Weights of a small GPT-style language model, trained from scratch on English Wikipedia: 739M tokens, 11283 steps.
Each number is 50 + 12 x the weight over the matrix's rms, rounded and kept within 0 to 99. Layers, rows and columns count from 0.

# down: layer 4 MLP down (transposed), 3072x768, rms 0.0352, rows 1733-1768, columns 384-479
# up: layer 4 MLP up, 3072x768, rms 0.0358, rows 1734-1769, columns 384-479
down1733:17 29 24 42 46 40 45 51 40 62 56 48 32 65 52 28 47 33 56 65 40 65 59 53 55 62 39 42 54 63 57 51 47 14 47 36 72 59 69 32 31 70 62 64 47 34 31 41 60 49 56 51 62 37 57 48 30 58 49 36 26 58 51 47 65 60 45 65 36 37 61 55 14 51 40 37 69 32 44 38 43 67 45 63 39 41 74 45 52 52 50 41 36 45 63 28
up1734:60 52 41 48 39 41 54 55 59 56 55 41 69 37 43 44 60 47 61 70 48 47 55 32 41 43 57 46 55 53 55 65 62 40 52 46 55 39 44 61 54 44 56 43 65 63 56 47 45 47 44 63 40 52 38 61 54 55 54 48 60 56 58 50 50 46 54 67 67 46 49 37 61 65 61 47 63 43 26 43 35 39 56 59 68 38 60 49 48 53 68 23 35 27 62 56
down1734:55 41 57 63 47 66 57 66 57 31 42 25 57 55 59 57 46 52 59 39 53 64 59 46 46 51 44 47 41 57 62 46 33 76 44 70 43 35 35 65 39 47 52 50 45 66 48 55 52 45 53 60 75 66 59 51 49 51 48 64 59 38 36 57 54 53 43 50 48 48 56 41 54 61 21 37 47 66 77 48 47 39 39 50 38 62 21 49 39 40 48 52 44 55 57 47
up1735:76 63 52 52 38 57 44 65 45 64 39 37 62 35 38 57 54 46 50 45 44 49 57 56 46 35 49 60 43 52 49 53 43 44 48 51 41 39 40 46 43 68 48 47 49 13 46 56 40 55 71 68 53 70 43 53 58 32 45 55 65 56 65 65 44 65 58 70 44 49 46 33 52 46 59 59 47 39 54 60 44 63 80 48 53 40 38 48 48 63 37 62 33 65 47 23
down1735:37 50 57 31 44 48 47 62 48 43 42 57 50 37 37 50 32 55 52 59 78 59 70 53 44 51 59 52 54 57 33 34 40 23 56 76 72 55 50 57 35 35 59 47 31 37 44 51 59 37 21 47 34 57 61 56 59 50 36 59 42 59 61 47 36 57 57 29 44 29 83 53 41 33 50 59 35 61 75 35 49 56 57 49 64 59 52 52 46 69 68 30 30 75 51 44
up1736:76 40 44 69 48 47 41 48 62 49 51 61 59 53 24 29 51 67 37 60 70 41 60 62 39 72 41 40 50 35 64 37 49 53 69 46 39 34 93 55 49 42 20 56 51 39 48 36 61 53 54 20 25 36 46 30 48 44 81 33 56 57 61 81 44 55 42 87 34 75 66 52 49 65 54 43 49 42 47 41 41 52 46 31 50 32 30 49 22 66 37 43 78 29 43 37
down1736:73 40 57 56 33 72 65 34 32 27 61 41 45 31 35 41 49 48 26 21 58 33 66 52 32 67 61 51 61 37 31 69 39 55 18 29 55 56 48 18 22 53 41 43 56 49 38 61 36 49 20 69 59 44 51 25 58 35 40 39 42 53 25 46 61 48 78 53 56 68 45 65 80 45 53 51 64 31 64 47 64 51 58 51 25 57 57 63 46 56 72 34 72 66 76 40
up1737:51 48 54 73 49 29 30 56 58 54 62 46 62 52 52 41 48 63 42 44 62 57 56 28 54 72 50 49 40 48 76 58 55 55 39 67 60 49 47 52 48 61 45 63 54 30 48 57 47 64 36 45 57 25 59 59 52 66 55 65 51 47 60 48 41 56 60 47 56 45 49 26 38 54 38 41 40 48 67 67 40 63 66 56 51 64 25 34 68 48 30 48 56 24 53 61
down1737:46 54 73 66 58 55 57 64 52 50 21 43 35 39 53 53 95 54 29 52 45 48 31 64 51 44 47 54 39 65 49 51 68 59 59 61 78 56 46 58 69 58 58 22 69 53 61 77 54 27 47 65 68 56 48 48 57 32 50 74 44 57 53 52 50 52 68 46 49 57 86 44 59 60 54 55 71 47 49 47 42 25 01 50 66 54 48 65 40 70 64 44 50 52 75 68
up1738:49 40 61 47 36 36 68 34 62 42 46 61 76 72 56 53 47 71 38 45 59 31 46 48 41 47 62 43 45 77 48 45 46 43 38 69 56 52 58 43 65 50 47 71 49 44 40 67 30 62 46 34 63 60 48 38 48 44 49 46 48 40 73 67 32 60 51 53 46 47 41 57 42 28 41 53 36 60 37 17 77 62 75 56 65 40 56 38 50 64 64 40 55 19 55 73
down1738:63 65 47 58 58 48 47 36 63 40 49 42 54 73 51 58 76 42 47 50 62 39 65 63 50 51 42 58 43 54 50 57 59 51 46 45 41 47 55 53 48 38 66 58 42 64 51 77 43 49 33 36 53 54 62 54 59 38 51 56 43 40 35 42 54 59 50 63 49 46 55 42 68 42 49 52 41 39 57 62 74 24 43 42 52 25 71 37 36 53 43 54 33 43 67 40
up1739:37 34 56 71 38 60 52 64 43 41 54 53 68 53 50 46 50 51 48 52 64 60 42 61 57 30 47 62 51 44 60 43 48 39 58 62 76 65 73 53 40 50 53 68 52 52 44 37 46 38 45 29 59 30 54 29 50 53 40 42 52 18 71 39 44 49 61 54 65 38 56 59 59 29 41 54 50 61 28 60 60 48 67 44 63 41 24 52 38 82 72 45 59 39 66 53
down1739:47 44 39 47 37 47 45 44 48 36 49 31 72 52 48 61 66 44 60 35 39 48 37 59 67 53 57 49 55 50 42 49 44 30 27 52 53 49 54 78 46 55 51 50 39 56 46 56 56 69 43 55 41 45 60 33 29 38 52 39 48 32 46 40 60 48 63 47 45 59 48 48 46 50 43 42 49 52 59 50 55 39 62 59 51 48 32 42 53 61 61 52 55 52 52 62
up1740:57 56 55 61 65 51 44 60 68 62 36 34 40 47 55 65 48 49 49 33 61 54 66 35 64 47 66 36 53 37 42 59 51 72 52 71 76 36 42 54 53 36 69 59 85 66 38 39 55 55 36 61 51 33 35 53 31 55 52 53 40 51 52 25 39 56 48 48 35 41 61 45 50 40 49 48 43 30 64 53 45 60 46 49 46 43 38 83 60 37 53 56 44 42 50 32
down1740:65 29 51 72 52 57 46 23 52 50 52 29 36 36 38 57 47 58 46 63 50 60 30 42 71 49 33 43 63 55 48 44 50 18 73 40 28 43 34 38 37 49 39 54 36 45 23 54 64 63 60 31 44 43 54 44 53 48 49 58 42 43 43 70 47 50 46 63 84 57 86 58 79 30 43 40 37 62 49 47 40 52 62 68 55 51 53 34 55 58 55 55 46 59 32 62
up1741:44 48 44 41 57 44 49 56 50 44 70 62 32 61 43 32 70 46 65 40 50 55 42 60 42 73 42 87 39 46 58 43 38 49 46 34 49 59 36 55 72 48 48 31 52 42 60 60 61 47 54 37 41 53 49 50 25 45 50 45 55 43 58 54 39 50 62 44 41 48 40 59 48 54 82 56 55 47 48 49 49 53 42 43 50 36 52 36 57 50 42 41 59 45 49 49
down1741:57 61 20 41 83 53 68 40 58 48 58 52 38 42 45 38 55 48 20 57 56 42 36 38 59 53 51 37 54 52 51 64 60 63 50 53 57 62 51 29 43 52 41 48 69 28 46 58 62 67 44 47 49 46 41 58 55 38 54 50 45 44 45 51 51 40 48 43 55 51 39 46 36 51 38 56 55 43 62 59 60 65 47 66 37 52 49 65 53 44 53 50 49 42 37 41
up1742:34 48 34 40 41 41 58 44 44 54 47 44 74 45 55 43 64 54 52 38 43 44 38 41 50 43 56 50 44 59 62 49 64 56 53 48 34 55 57 38 18 28 31 34 44 25 36 39 44 36 64 55 62 48 54 49 52 73 46 29 70 58 37 40 48 34 48 45 45 54 45 39 40 52 22 44 39 59 36 38 28 41 44 52 57 53 42 50 62 60 50 40 59 61 54 61
down1742:71 35 42 67 25 58 31 31 31 30 41 47 43 54 46 50 33 68 37 50 50 54 65 39 42 34 37 57 38 44 69 52 63 75 52 61 57 55 54 43 52 31 60 73 56 71 64 41 66 54 55 53 44 39 49 55 46 55 56 65 43 43 38 53 37 56 52 61 56 44 64 64 54 60 43 44 49 60 49 45 50 38 51 58 43 46 44 49 53 43 34 38 51 35 44 50
up1743:64 56 73 24 63 34 52 60 52 57 42 49 66 53 70 66 52 39 35 49 54 35 43 58 53 58 33 74 56 31 40 49 47 70 39 42 57 36 76 47 39 32 45 49 75 48 26 54 58 45 35 60 68 56 70 49 36 30 50 33 54 63 42 58 58 43 42 43 49 54 47 41 49 40 36 62 37 63 47 46 47 41 47 47 49 59 58 52 54 74 57 59 63 56 53 39
down1743:52 41 46 52 46 30 54 52 38 43 47 48 54 45 43 59 68 56 55 41 39 56 44 49 62 59 46 40 57 56 39 52 51 35 44 37 59 57 66 72 77 78 52 53 40 57 59 48 51 67 51 31 70 43 62 43 41 61 60 56 41 71 55 57 61 21 48 32 44 65 54 51 32 35 62 48 47 59 43 40 61 56 66 63 49 52 53 55 32 38 56 53 58 40 50 64
up1744:41 46 52 51 48 55 50 34 38 48 66 57 73 53 64 42 40 35 76 56 49 67 47 83 81 52 51 42 62 17 30 62 41 56 59 35 49 53 41 33 38 35 58 51 47 63 42 25 37 38 58 48 49 18 66 16 54 56 58 32 47 32 48 58 79 39 34 53 83 54 52 42 56 35 48 51 56 52 52 66 56 55 42 84 41 33 63 68 64 52 52 36 68 40 52 52
down1744:74 74 49 59 05 72 20 24 42 40 55 54 31 55 51 54 26 47 19 52 73 61 62 27 22 70 44 68 41 52 46 63 43 27 33 48 47 59 48 47 42 70 54 64 66 54 49 33 53 67 62 67 72 48 66 28 81 50 45 59 30 58 53 54 53 65 62 55 39 78 48 74 66 75 65 40 47 35 52 25 58 22 42 42 48 16 72 55 65 61 80 47 41 45 52 35
up1745:40 45 56 43 58 54 54 71 57 33 62 55 60 46 55 33 56 77 77 59 57 34 57 49 59 34 46 54 46 64 35 63 36 34 56 34 44 44 67 40 57 43 40 45 43 62 56 55 43 58 46 46 51 70 76 42 43 27 63 47 64 54 33 58 53 46 42 60 37 36 51 72 45 34 71 52 27 49 52 32 29 54 34 45 46 56 36 44 61 41 53 49 63 52 39 35
down1745:73 41 27 55 50 45 53 34 37 47 50 39 53 40 61 37 53 68 50 52 42 52 67 40 35 51 37 59 37 46 44 67 42 45 23 48 37 58 54 54 28 32 48 45 60 31 47 41 54 26 58 66 48 56 43 48 44 51 45 48 79 54 38 63 58 42 33 52 71 36 63 62 39 32 44 78 42 40 36 49 41 49 49 55 69 64 74 52 47 53 50 45 49 52 50 65
up1746:57 38 67 21 41 48 66 48 63 48 63 49 31 49 31 48 36 59 65 36 36 58 56 41 39 57 34 48 43 49 63 44 59 50 61 63 45 28 40 50 80 50 32 36 44 64 46 55 41 44 38 59 44 51 49 69 40 58 66 46 76 40 57 61 37 55 38 62 41 29 66 32 21 32 39 72 58 51 64 33 53 74 37 43 55 74 29 51 42 66 51 45 42 47 59 57
down1746:66 62 41 28 46 47 49 52 53 34 47 37 48 60 51 43 56 65 45 35 61 52 51 27 46 31 63 56 73 35 53 43 64 34 42 74 35 62 50 50 33 49 21 75 40 55 30 41 70 52 45 43 48 48 50 48 51 46 59 55 43 32 41 58 58 59 48 67 51 76 56 39 52 73 39 30 46 72 72 53 68 56 26 68 43 30 59 40 37 50 38 76 43 51 56 71
up1747:23 50 51 54 57 58 60 68 50 50 52 56 42 67 42 59 42 74 65 59 54 49 59 50 40 70 38 64 57 68 45 28 45 40 57 60 29 45 51 54 58 59 62 33 63 57 76 61 58 41 42 78 66 48 51 40 67 50 35 64 81 49 54 56 36 36 74 69 69 56 34 42 47 59 77 57 55 36 62 52 56 75 66 42 57 28 43 44 53 36 46 42 46 31 59 54
down1747:52 55 60 37 56 31 57 59 30 54 44 62 49 63 81 67 41 61 43 58 64 62 52 49 42 60 58 39 37 25 25 36 44 41 39 55 40 60 50 43 44 37 49 80 37 53 43 52 40 49 49 59 63 40 55 64 60 49 53 57 62 48 62 44 75 50 37 56 61 58 59 59 59 46 50 56 34 49 61 47 55 42 49 62 41 48 57 60 48 41 42 58 65 52 65 49
up1748:42 47 41 65 31 52 68 47 41 68 53 58 59 38 45 35 54 41 64 63 42 63 44 64 54 67 48 44 46 62 50 40 71 41 38 37 64 58 54 58 44 60 59 81 49 42 32 65 46 38 62 54 43 64 42 34 40 48 52 53 70 38 39 51 55 49 27 50 61 43 67 54 58 56 47 57 47 39 41 51 41 43 54 60 46 45 53 74 52 46 40 43 46 37 72 79
down1748:30 35 52 51 60 42 76 53 61 40 59 61 51 49 64 46 30 72 76 51 36 40 55 47 42 58 64 38 41 41 54 60 22 65 62 62 43 43 37 57 38 40 57 25 60 47 57 31 51 55 42 51 63 53 36 52 46 51 49 56 56 72 55 75 65 68 63 68 54 41 15 29 44 44 46 40 45 50 40 23 48 57 68 47 60 55 28 50 54 55 73 50 42 57 47 46
up1749:61 34 51 55 58 55 69 56 60 37 52 62 61 57 50 54 34 64 43 49 47 45 53 53 38 68 76 71 71 55 53 31 33 64 65 57 59 47 43 49 43 38 47 68 49 60 44 63 36 57 60 29 51 36 72 14 49 36 48 54 41 57 50 68 58 47 46 57 44 45 46 60 60 14 63 52 47 48 50 73 24 79 77 48 65 57 57 60 71 43 52 68 50 58 55 41
down1749:66 52 42 37 53 47 64 49 26 49 64 07 41 48 57 44 43 44 56 54 52 42 41 50 42 30 48 51 27 61 42 34 59 56 64 38 49 43 51 64 40 59 53 39 52 50 39 42 77 58 77 37 38 34 40 54 32 56 62 43 42 36 64 46 31 52 58 63 48 66 38 43 54 28 47 60 73 46 31 37 56 34 53 50 34 47 50 47 71 56 40 29 44 53 28 43
up1750:38 44 43 28 66 58 72 59 48 51 50 50 36 56 53 67 34 29 59 68 57 43 28 68 35 68 50 60 73 52 42 59 66 61 61 49 55 46 51 35 48 40 57 84 41 53 51 55 63 44 70 38 31 45 54 41 68 80 50 43 45 58 67 69 54 33 44 68 38 69 62 59 60 44 45 57 61 69 47 42 34 32 53 48 53 53 63 23 58 69 69 46 54 15 55 53
down1750:31 56 61 50 50 75 70 48 59 62 36 77 27 77 68 34 54 45 47 40 58 44 67 20 51 58 67 65 43 55 39 75 56 52 39 57 54 47 14 35 69 56 57 33 51 57 82 51 62 52 30 62 84 51 25 62 67 48 38 18 42 50 57 40 48 62 51 58 28 41 48 39 52 43 57 60 49 57 36 74 65 55 35 38 51 57 53 50 46 41 45 32 75 37 59 38
up1751:66 41 71 37 58 63 52 63 63 54 35 76 63 40 62 61 30 42 41 62 56 65 51 40 59 47 54 53 55 27 60 54 36 52 40 32 21 46 61 40 35 59 58 68 44 36 67 48 60 73 51 31 37 19 55 55 50 54 47 37 41 48 44 66 56 53 43 35 60 31 60 49 31 45 44 71 46 52 50 31 49 72 57 49 39 49 47 69 59 53 60 48 60 32 52 29
down1751:57 61 38 69 50 45 33 42 51 59 40 38 56 56 33 60 60 40 47 39 50 35 44 63 43 58 49 47 43 77 45 50 55 50 76 35 48 49 45 50 41 36 84 41 61 47 31 54 51 52 45 46 40 60 52 43 44 36 57 63 36 30 62 37 53 38 66 65 32 61 48 45 50 54 34 34 58 41 52 56 50 50 50 48 45 34 42 38 55 52 61 40 61 52 59 55
up1752:34 45 46 46 58 33 51 54 31 71 60 54 48 48 69 51 53 40 36 43 59 54 49 61 67 55 45 64 68 42 51 57 71 25 48 40 57 63 46 53 17 47 24 45 49 50 45 41 39 34 39 62 55 68 53 56 42 56 79 32 64 56 57 71 38 34 53 30 51 64 63 50 60 67 55 62 50 32 41 40 33 44 58 49 77 66 32 44 59 47 50 52 66 39 46 72
down1752:56 41 54 93 55 43 49 45 38 64 41 38 40 46 50 44 56 36 36 45 51 61 37 76 53 48 48 58 49 60 49 60 41 44 57 37 59 56 49 67 51 46 53 69 72 38 48 51 21 46 50 28 49 39 47 47 27 69 58 34 57 57 49 42 45 44 75 75 49 55 55 60 61 55 41 37 59 33 24 43 40 57 53 38 54 55 32 49 41 31 54 49 59 35 48 60
up1753:58 42 42 53 57 37 42 43 63 47 44 46 50 53 65 66 36 44 30 58 63 30 49 53 41 57 52 57 39 60 46 44 64 27 61 63 57 34 63 37 42 71 47 50 48 72 15 37 42 28 40 46 35 57 52 61 57 74 49 54 42 49 53 39 51 45 54 61 52 28 68 29 70 41 54 46 39 42 47 32 56 46 63 66 56 62 53 47 68 52 20 59 54 52 52 62
down1753:50 50 40 49 40 42 46 42 59 53 47 43 54 70 47 57 56 47 35 54 56 53 40 49 56 44 68 51 63 41 43 37 60 41 44 59 44 75 32 96 47 68 65 56 56 50 67 36 55 52 53 70 53 48 44 64 54 56 47 52 50 47 43 54 37 47 42 41 48 60 56 72 54 55 53 72 60 33 44 40 43 77 34 36 58 28 43 62 44 45 51 43 57 43 56 50
up1754:37 63 72 47 43 46 65 38 54 58 52 47 59 56 64 40 46 52 55 73 46 55 37 33 63 45 61 44 56 46 63 48 39 51 63 48 55 60 65 33 60 40 32 54 54 67 48 63 40 44 52 47 56 53 54 42 47 50 63 40 79 50 46 36 61 55 61 47 41 63 45 45 35 57 56 44 78 45 49 60 55 57 61 49 51 61 29 49 46 31 53 43 55 35 47 44
down1754:38 56 32 50 47 60 43 59 42 66 56 54 41 33 37 51 55 49 44 50 51 64 51 38 46 51 60 36 65 51 54 44 53 43 35 62 53 63 56 44 54 62 32 50 47 45 37 58 42 61 67 66 52 57 60 52 40 35 47 36 35 63 33 57 53 56 43 48 63 56 51 70 48 59 44 62 52 43 57 43 42 45 39 42 45 44 48 56 44 50 62 39 49 58 51 51
up1755:31 39 56 67 69 50 70 44 48 48 56 76 51 68 68 53 44 71 62 30 30 37 55 51 39 51 65 54 54 31 41 56 50 27 42 35 44 43 48 40 54 52 61 76 60 49 34 59 65 45 62 53 45 42 56 46 50 49 50 33 47 36 41 47 41 52 48 36 61 42 40 58 49 57 47 54 41 61 22 42 71 58 45 43 53 53 74 59 50 55 45 57 44 47 62 29
down1755:30 40 56 38 47 49 58 45 30 67 53 43 56 28 49 46 58 25 42 58 53 60 76 32 50 40 35 45 52 43 52 43 65 51 35 70 56 56 47 49 47 42 37 44 53 78 55 64 40 49 44 78 59 64 43 75 40 55 69 38 52 52 59 31 56 48 33 55 44 54 62 45 54 71 56 37 72 50 48 33 42 35 45 49 62 35 56 56 41 60 45 44 64 58 59 48
up1756:52 71 82 49 43 52 38 48 36 61 58 43 47 50 72 57 43 50 49 56 42 79 62 53 32 37 52 37 55 43 51 33 46 61 40 66 65 49 49 39 50 52 51 28 51 49 52 49 46 67 50 81 44 64 47 56 52 33 34 33 61 48 56 65 47 50 58 45 34 50 56 51 45 61 32 77 55 48 46 18 34 47 69 51 48 39 30 34 45 82 41 30 45 42 46 28
down1756:51 62 46 40 52 58 40 46 64 69 47 42 62 47 42 40 47 39 51 47 51 50 38 61 55 42 34 56 72 48 62 50 54 47 69 34 61 63 62 38 69 71 82 40 45 56 55 57 53 27 38 64 39 42 44 49 39 58 47 43 54 44 49 59 61 33 45 42 49 56 42 48 47 19 60 45 34 39 58 44 62 59 48 39 55 45 55 46 41 46 37 60 46 35 54 74
up1757:45 56 66 61 49 54 55 65 55 51 61 43 34 53 64 55 60 45 58 50 36 65 51 53 46 56 79 42 45 47 57 45 56 72 60 47 40 56 57 43 54 53 55 66 49 44 53 49 32 36 57 75 68 47 50 61 52 42 48 53 58 41 48 51 64 45 57 45 60 56 49 40 57 67 56 62 49 61 59 55 43 67 47 46 60 34 52 52 45 22 41 42 67 51 66 44
down1757:43 41 47 63 59 61 69 36 51 65 41 60 49 52 39 53 29 55 59 37 36 54 59 54 55 48 31 51 37 69 20 36 66 41 57 68 58 39 46 66 45 52 36 41 38 68 42 62 66 69 59 64 44 60 67 37 36 39 58 67 39 59 45 48 44 36 62 50 45 51 78 34 35 41 48 50 44 69 61 56 50 62 64 43 23 60 44 54 57 54 40 55 40 51 62 42
up1758:34 49 64 48 44 50 65 51 42 71 36 42 51 74 59 56 41 57 50 65 48 49 44 67 42 39 40 51 61 62 63 51 38 37 57 55 64 46 72 31 62 37 36 44 54 68 49 52 55 20 51 58 39 47 43 60 21 68 42 61 48 43 40 46 64 46 52 41 41 49 38 40 61 58 48 51 49 65 73 56 50 62 43 55 53 52 59 20 46 53 49 50 57 54 78 47
down1758:54 63 63 47 61 45 40 41 66 41 52 46 42 42 42 75 12 44 44 59 49 51 70 32 55 62 48 54 55 36 47 47 48 53 51 41 54 45 50 31 51 67 36 62 56 39 53 52 42 76 42 54 31 44 69 47 52 54 72 57 65 47 54 39 65 54 51 49 68 56 48 56 40 47 47 40 43 52 35 42 42 47 50 32 50 58 45 72 53 54 58 50 33 41 43 52
up1759:69 42 60 42 43 34 49 42 41 44 74 65 54 60 61 56 56 55 48 50 18 54 46 42 41 54 46 63 50 45 60 73 42 47 44 39 50 34 52 39 30 52 68 51 49 34 47 45 49 52 60 35 38 35 70 47 63 52 81 60 35 51 35 42 62 26 39 22 57 63 54 39 63 59 13 76 59 50 59 62 49 55 55 66 55 56 34 28 65 52 41 68 71 63 36 51
down1759:59 71 70 49 45 84 50 68 37 46 41 53 52 73 55 52 57 40 44 33 30 54 68 53 22 36 44 72 44 46 59 30 54 28 48 52 59 54 32 43 85 42 49 37 77 48 39 27 37 47 46 37 32 50 47 58 68 53 28 65 66 40 57 46 20 34 46 43 44 54 60 47 34 42 49 65 29 53 55 75 50 70 44 32 60 76 40 49 50 49 60 37 63 54 41 41
up1760:51 58 43 38 49 50 59 62 73 65 73 46 48 67 41 27 60 70 46 54 52 49 54 46 51 37 56 50 33 53 35 53 44 46 68 65 52 67 51 58 26 47 55 53 38 61 64 35 60 45 61 68 61 69 48 53 59 44 60 41 48 41 49 48 69 40 39 38 40 41 46 26 67 52 58 61 54 37 48 53 40 56 48 51 46 60 59 47 65 60 37 51 58 60 40 54
down1760:51 49 47 52 50 47 52 43 28 35 20 59 65 43 72 61 38 55 40 50 43 61 55 44 51 45 61 63 68 54 60 43 22 42 57 44 48 44 50 51 57 59 27 40 67 49 34 58 47 64 59 45 46 48 61 38 38 75 54 44 63 36 42 54 40 51 45 57 61 59 46 49 53 63 48 40 48 56 46 61 59 60 46 49 55 39 49 45 39 60 40 45 41 41 52 55
up1761:38 59 54 43 44 34 45 50 60 49 46 44 47 41 57 30 27 50 42 52 52 39 54 38 35 47 43 66 67 67 48 32 37 31 55 67 53 58 40 40 12 50 50 35 59 55 50 34 48 72 55 56 77 52 47 50 36 54 52 34 58 28 40 56 36 57 68 54 32 55 49 68 42 32 55 49 37 56 52 57 45 75 35 60 46 49 61 44 35 77 60 46 44 33 69 43
down1761:58 54 66 37 48 51 44 26 46 32 51 50 51 58 50 48 57 44 45 24 47 54 64 44 41 53 59 38 48 48 26 33 75 57 55 50 58 38 29 54 53 71 51 39 59 53 44 35 54 50 58 69 64 29 47 30 38 44 29 54 51 20 58 52 30 62 46 67 36 66 41 35 38 64 39 30 43 53 31 52 52 45 54 61 33 42 56 52 44 62 42 69 35 50 48 42
up1762:58 58 47 23 56 59 46 52 76 50 47 54 38 35 73 36 51 25 56 64 32 35 42 51 45 55 50 56 31 52 58 41 54 20 57 63 36 56 57 49 37 42 41 52 62 45 63 54 37 46 55 56 53 61 62 54 61 42 57 55 44 43 31 76 64 64 33 56 50 57 50 37 37 31 55 64 43 60 49 46 44 77 43 36 67 48 49 39 48 38 67 37 45 27 47 48
down1762:44 41 34 26 52 61 51 49 54 40 71 67 40 31 58 37 56 51 31 59 57 28 65 40 42 58 55 44 32 61 52 33 63 54 65 65 53 48 57 25 48 43 49 51 35 25 59 49 51 44 55 41 73 31 51 32 67 17 58 66 48 60 55 40 59 57 74 36 62 48 32 63 45 38 71 50 45 52 36 46 60 37 38 22 57 50 35 44 29 37 53 63 55 40 46 48
up1763:45 63 59 46 57 39 50 38 54 57 46 45 51 32 57 49 58 62 36 31 42 39 47 53 37 40 49 44 47 63 47 40 74 64 50 58 61 40 51 40 48 42 55 58 50 29 72 37 43 65 65 49 63 61 41 54 44 55 36 51 37 58 60 42 66 72 36 77 48 49 39 59 50 53 61 40 50 59 39 49 47 62 41 45 56 58 73 55 54 52 61 33 57 37 63 70
down1763:37 54 58 42 78 48 35 50 66 43 43 49 54 49 47 34 31 55 60 55 43 43 57 42 40 47 63 58 71 54 57 72 52 48 43 54 63 33 42 61 52 47 40 41 62 54 59 59 48 44 51 47 50 47 74 60 51 30 34 48 53 63 46 60 46 41 45 46 51 64 66 46 40 36 42 52 57 53 65 49 61 39 74 59 23 44 18 59 33 37 47 62 57 59 26 30
up1764:60 54 41 53 55 55 58 38 53 40 67 52 57 52 49 45 54 36 40 52 49 54 62 52 59 66 48 59 34 76 56 37 55 61 56 54 44 50 71 52 46 47 27 40 53 28 50 42 42 42 39 55 80 38 53 53 42 48 61 46 55 67 69 37 67 37 50 61 70 57 54 23 51 39 47 61 72 48 37 64 54 55 54 66 58 72 62 42 35 51 40 39 46 41 37 51
down1764:43 54 47 39 50 51 40 40 56 43 47 62 54 62 48 41 47 61 46 44 58 47 60 47 58 40 58 56 57 42 33 42 53 57 82 49 48 41 40 46 46 56 59 53 53 47 68 43 56 53 63 38 34 56 43 35 41 39 62 40 37 44 46 40 51 56 51 58 59 26 38 47 61 64 44 60 42 54 45 57 50 61 51 46 29 49 57 52 54 35 49 41 48 61 61 60
up1765:54 41 45 67 44 44 59 38 62 63 66 69 43 47 71 54 53 66 51 59 56 56 46 23 49 67 35 42 58 59 33 63 47 59 47 80 32 34 63 50 40 43 30 24 47 31 49 42 82 55 36 80 46 54 78 58 53 48 44 38 43 72 55 67 41 41 61 56 60 59 53 52 47 66 45 65 35 46 45 52 46 50 34 52 50 23 48 48 41 77 35 34 43 48 72 66
down1765:46 46 31 51 48 43 52 47 43 46 50 62 50 64 61 41 55 50 73 48 68 43 52 35 48 59 48 36 65 49 48 37 64 57 55 51 40 41 57 51 40 60 66 47 22 84 48 54 61 41 38 49 56 31 35 46 43 60 41 29 41 38 51 54 59 59 47 72 61 26 38 62 41 44 56 59 43 50 35 47 40 67 32 50 58 49 27 50 51 56 68 42 54 47 41 43
up1766:48 47 52 35 42 63 57 57 58 44 40 44 53 46 44 61 50 49 53 52 65 53 57 33 58 63 57 51 44 58 62 67 48 47 44 51 42 37 26 52 30 50 38 56 66 39 37 48 36 64 48 42 48 22 61 57 33 62 60 48 46 30 50 43 73 31 43 31 62 66 52 51 66 37 65 60 53 55 51 38 66 59 76 83 55 44 60 64 44 58 51 45 56 60 63 33
down1766:25 38 65 55 53 52 50 41 45 76 50 38 42 47 62 51 59 57 78 46 25 64 39 50 45 50 30 57 44 62 50 51 54 42 63 53 67 63 70 42 58 56 59 57 62 50 58 52 44 56 47 34 53 47 26 56 51 57 52 46 50 83 66 48 37 58 60 69 63 39 29 41 26 49 45 55 73 49 36 57 38 75 64 23 51 59 26 55 52 40 48 44 51 40 76 54
up1767:53 46 57 40 59 20 54 43 65 55 56 50 37 43 61 52 52 74 32 40 40 62 45 37 61 46 37 56 44 48 61 71 49 40 60 38 56 27 44 34 57 52 44 64 47 47 64 59 59 45 53 67 56 44 54 33 57 49 49 39 21 40 51 57 60 52 52 45 86 56 76 65 44 56 41 56 53 63 45 50 58 54 41 59 69 49 49 46 66 43 51 58 64 50 43 39
down1767:41 56 42 55 44 61 47 40 55 36 43 36 50 53 52 86 67 56 39 51 30 57 59 71 50 64 76 57 72 46 66 57 53 23 55 54 64 51 35 44 49 43 56 41 42 65 29 37 57 72 35 40 46 45 58 76 49 51 51 61 34 69 28 26 44 47 71 39 66 43 70 56 56 54 48 60 75 51 57 58 69 55 53 77 41 59 09 29 57 61 36 59 44 64 35 61
up1768:42 36 61 45 39 27 60 62 52 56 65 42 45 61 55 45 64 40 38 63 53 64 41 44 34 57 60 56 51 36 71 63 48 25 54 50 28 44 68 53 49 49 45 66 52 61 35 67 40 48 46 49 36 65 50 36 63 47 51 48 63 24 54 59 54 70 28 52 56 74 61 30 57 50 46 37 27 68 23 28 59 44 68 50 66 51 63 26 74 45 81 41 52 35 46 52
down1768:63 49 40 60 39 41 35 39 58 25 41 61 39 43 59 34 52 57 54 36 61 25 48 44 38 35 71 61 36 30 38 19 46 51 45 34 49 50 55 32 67 56 62 45 63 59 38 54 59 60 50 51 47 44 51 77 46 54 52 51 37 40 53 65 41 65 86 63 44 75 46 64 66 74 55 40 30 49 60 39 39 38 46 83 59 69 45 55 29 57 38 52 63 54 30 46
up1769:62 53 39 59 55 40 60 56 58 55 58 51 47 38 47 18 55 48 29 41 55 56 40 47 37 65 58 62 35 31 53 44 52 39 50 50 47 41 42 50 62 49 48 32 39 58 44 52 53 60 52 59 53 70 70 51 41 51 41 56 39 42 52 35 61 50 36 35 45 38 42 43 51 55 71 59 56 44 50 45 38 39 35 38 58 60 62 35 24 41 25 74 40 35 69 43